From a checkpoint of a small transformer trained on Wikipedia.
Training: a variant of Muon for these matrices, 6041 steps.
Each number is 500 + 25 x the weight over its row's rms, rounded and kept within 0 to 999. Layers, rows and columns count from 0. Numbers have three digits each. The size before them is the row's rms in percent of the matrix's.

# layer 6 MLP down, 64x256, rms 0.0928, rows 0-63, columns 128-191
101:532473485515514475493509543490530493524492465500487476525499477550487478518439513522537501491478566510514496481484436524488526512558478510511497493462476450469524516543476486510490498523542473
094:516500515520488470495523482504439454506523452465532509482529506487509401523435552484517499519526504506485503506496519494479463491506506479489532520504482519475499462465514484472482513529502503
091:546507542486466498534458507515511552503489489465519440502488479515452474479456488516501514491485501468496488478504531476497469472506455508460487531490522506513518512492476504519556527496503483
094:464466523528500480491446505482518537509470479490509493497505469515447515501512539475449508509476471487521509531467441489502513468495493514496479532588477508490496501500512502503497516490495505
095:455465486485416512477461503548496549525473558520479484506523489522491475523494498501486522508502491529483513481494526498513498496492506512489516493529494515457527499454517506519522547508469514
097:488510472523517448489538535469513521479512534487473487465477521542490512539505513493537513502515510498520493498471485502506523482513519495533512520488482451503471489486523488473508478524450521
097:532449556475490526447519485505514523487511488535463469480515500462518480478503462487528503484493493559517477510504524503518506512473473487525456473430532412446493479551516498485501509437483524
100:491488519529484514530505500499534502514510513466481471507473546554476455479499537500473497509495499488507505540503497490520527484465477504473468509443490460500503547501467500493480529513514493
104:478496497476537531529487471506528464483500520503459470508521519480440484480484529526518484477482521504478485482556485523545537478585499471485550488467503528494567498493487511491478477485523520
107:503474541495501506516539500481538455496522485486519467513496510526494533516499519461476473498519530508529494477546526487516504511499524541477497498484537468472480475495537497553424497440509519
095:511509415531509518491442472503491471531515525507469516500539532506537478495455499482480500492505517520504486498513458506518470540494540547501525493514494524499471471517517498481456453481489497
104:511504513505577522514554541511532485487518486487536492482480516471526506471514495539506517503487505466494510500491494496475484441468476471474469492482482534530472514520523486522445507482506491
095:496503464521470540483479487482496542503473510542481511510519512468547499469555513492504492497513536496507510502495504489471484503479490468521516495491487538511526457468539501464526497481492475
106:483532472484533499515522518481506527491488508476502536483500496486544494494482484469497507503527472517507496527453477485501486573503499515480586506492488543469511517493487462511538468494512467
103:515486461495486510483512501530512521513539484501432513523544493529536475495517538528488480513520502511489504491504513510539483536500458547495537479499516494524503494508529499513507456443491477
094:470468526479486533498490499515500472497491513466516494475490515517477523478549497535488514499521509486551449506476491529508549530456523461495464499477489483488481540477509507526529480512529443
103:487468518528484510558490512470485493507505503522514509523497481504492490503467449521493526540545517496467498494506472518549526513459501550534479493506465481521474495501497495491539517507479478
101:459497525490468502511495486497514463528502506504534538512469520528486498477527509513501518515499524523516469480501500491510552507569509530511517471505461498458488554464508486492494489533498512
106:516493534520464496537469477490463498486470480515522518488524515460555511465518514484519479510479474501497460464505541501473491531532540503517471494537483526541442515532468498500504527443473520
115:563511488495453502501460545524499519486494495496512499489529464499557503518563474513480496480491513501474496504491514488534511512511529489488463490495528513523473509537494493515548481533477520
101:528491506493538538495488536442531520470497505499523545500471527453541492538493525501468508490529453490525547476553473478505466500483524485504509495532474482525517494507494512495477514478489486
099:487490526504531469520529456489498473474489471499522495507469512485482426526473485529492508494459531492512445498461511481495496506539479500524453500491522515489483524554506502482534497505527476
103:487504437522518522506465475503537479483487453488526491504472522523511499497476514506512507526450491491467492508459495515505511522472508482486552543495555441488503478511521494489480455543505476
099:476463495529522491501518561470536488543509464531485513509479519543516512495503442503531493513487505481513512501549499494520563469483523523519480489533576516480520537482488507500467450486513516
108:532515498519480511518479498453496482526523462557454499528470504508509431483572492502516514500498505494521478479522553491503528521558467503499503466520501467488535500523535497485529523539515483
102:507514538510477491472486516508479480485494523526444483461545480488488552501477482486508493469519451511486501524466472497430525486494507480490503516524519520572495499474478511535560509521489495
106:491512472481516477511500513469506494493481537476531510505513471518500477492500506454533505523513453526477497501498489519514535498498518463511431486553463528556539512493482492498473498508497521
093:480486485509473517502526491504511481516510484482529502481511482467499527487539526492481480493497517505459471522525512494511487508475510541517507526513500556504481516530470515473481542481522490
097:492505514481486500528506458526419470506484580479483510498512481523498527512495475479448516507498532489491505511491478491466524491473505528488466506523488507458544497498521523502526517515498510
105:516478510483462540469506500553484495500490537534453477532524474427524479525499543527497484465520521486494502517448474476506479467501481515515543492476495505501484477475499478498495477511523478
093:534501507488517521454507514495454492512497481544459504515511561524509506497531507469514507522488577541499503483483481496469509487452526476474526495507508528538532483497522477495487514487518473
099:497459502469444552515518488498498499510457467511509456483565517498487453509525502483480508477536461491489512527486495524500445520483495490496477495534453499520524475543560485511498458511494538
107:503486494505542496518525463555536493511504522560546518504450515492491523495505502512488507499427521545483517486510562487516479534520505490491496500486567470490521523462488519520445505478529485
098:499486509515504467501474463543483542530460460472491457498531458525547540469485489509508494506486477485537516544513509495467477520495516513521517501477499472518506487478510520506532514481528540
093:492533512518556559456525520493485512521515560479498503497538479513462520506486488495476493502504505531494502518540476526523444546517491480504443520472501491494455495524451511485495473474509484
097:526513523490506518518521466463444488460507515455531459508481499500478530505450458494525514482488510459497526473479504486510516482535525480513508509494504514470495463521500501466539509521508481
097:554526489475523480475545477560440490507540509501500499512455471462524551507497511462474493504507498520524483480501490491507487435518499504494534495531505556457497485537519496503465505459462536
101:481511531486462490517504497489513506506511505478505525494511519522458490471508536495497484485520472482527462467492494527470423474522518474503477470507478508484499482459497506502443490494501516
093:542478517521517483445545534526476470498529510486467510475448491462486493456496523514504486506465479531526517510510588531487520540493462483484466491536501519495559508499513493473542532478511486
094:550510515484545481474472540518504498483507503517481527511511508507514476527495466495525505523483531500509487510478484503443460501505497505503484501480492507502483495472487485531491528491515470
099:496501468462514482448491507500508513511503535528535498525559490517487531434509480472515553501507553479525521538516530528500409445503481494498500493444488525492492490476476481482519515528518518
100:482534507523509486494507502478476537472480492545440544502442470441536527537517532509494481509497493485502562495490515526515544515545494497474506487505520478469537521519488494569570482529527523
103:449489525493515465520559507506526455505526494500488522493493549501461509474507496529516493510485512482461494510489496516539531476473529501496555503448476507532526502486508527511459507499485473
096:487472437487561504507529445503522504500525468508525496493554528536552458489492486479515512488533528491534504480510494500512534523498546499477496504504498493502502500481482509502484535542513502
107:485524501482510469519463494508505514468480515513515540445512472519473542511507499547523504492490546501475518480520501491478535531515515503503498484494534499523509494511485499495428472499473476
095:527529498522521514503502502481471471511488493469502495497568483487464506489511459526433483500480502504520513519509505500478474495507536476493514498487420520490483480475531514504524563519513483
105:490519489490548502567490515526481503510477533473542531497444457468488499490502518510505490502512535441509520488484505495460444493488461514515532474532475527489508524508493505488491502476499470
100:483461463464496520522463472515510546483473514526508512500482500503485531489505471485513504497518442520480558517484480483506524463522505497517451518492491528505561489501480510527548481517517497
094:529517476509533448478482465465511488511482510502534476480493497509476537533486505500486512475512494507517483525523477528459523489462458486526464498461530461470526537508529507523531457467469460
102:475483520471520494545534490461471477519493467552531484479474554501525526528543558511487488502496526506466549509538482519496470521504475510530495519479490513507479500506462505443513508533500508
105:512495502511461508469491523504489460489510518496509477524536532529430510503515499488487496501520469503547526507519510552472505477523510525508491491484529490524464516493466496510521520538508513
106:482507490519467471473455507552541552486494538504497523544470519451517461458466486493526491493507511497481518526468484525499478459544491514518515510470526501472473487534512502515541446471482497
099:504519465493475531461492522492525463512503519571492514505484471517511522496445473486510478505500504548530475488532494509541439465484490485457524509493486469513476477509480492509494530495521486
102:520561493511495445476502455475458502514502486478476522504539505482444512524482536509533493497567461529467456507502482472509472478448506538493493509510473471507489510526500505485490451546509586
093:431466475531491472534511522541545519501492521460487583495468474438508516518513497514511480493492498491503506484524501471475475526474519520464526550497499456506456480471476496497511468497527514
100:504535503491509516508513500495502471514496455460462458484516474529503495508481504511497494495505479478480527528567492476548466515518476487493514497484501489470500515515526480524515462497476479
106:527500436512513518461506507472508479475519495477505508498522523507503491491503491513488485500486536530513495482547516494503531523508481516487532519497537529539489510424520510500490566502477495
091:482525494491488536491516491409507484483532450503502474514485480530573463525518485516510490494487493518524513539512496495515511515521519557508528520437492467543473533500539480525497502513479484
095:489495526469496449509514536532500510487491519516510480487516510486507481509506559512496531487491494504488515536486497506477491543512451498484518523491441455480539513491517517523520512457462489
099:474495510494493507492508502499482522483499459511432487474499496504481517546430452476528494506491479437503504485475507438504521505524497483498527478480495527532485527516528497522509483479516498
104:490500489508504484497482510528460519480478534473485463492458514494523538517508475493503509492513476451453479514472511481508524484509507474501537515562470501511473484462478502460476529472473529
102:515538525494476495477520499551506551491480471492536506519496483502495533507479506487488533492497487475505542493488437510493554460448472507526491480505525505549508492527507517498499448544491520
098:526486509484522486527497457522509531516506495530504485529462482466516487532542533530493472490516497455452458493457530509501516476461552468505463491540460474498502475458489501520509507509503539
101:460514513512476534480535547509494506507466529514502526532469523489486508482510433472534487512511454492521477528501505509514480470505479480517433464512519445513533521495486503489491520517494561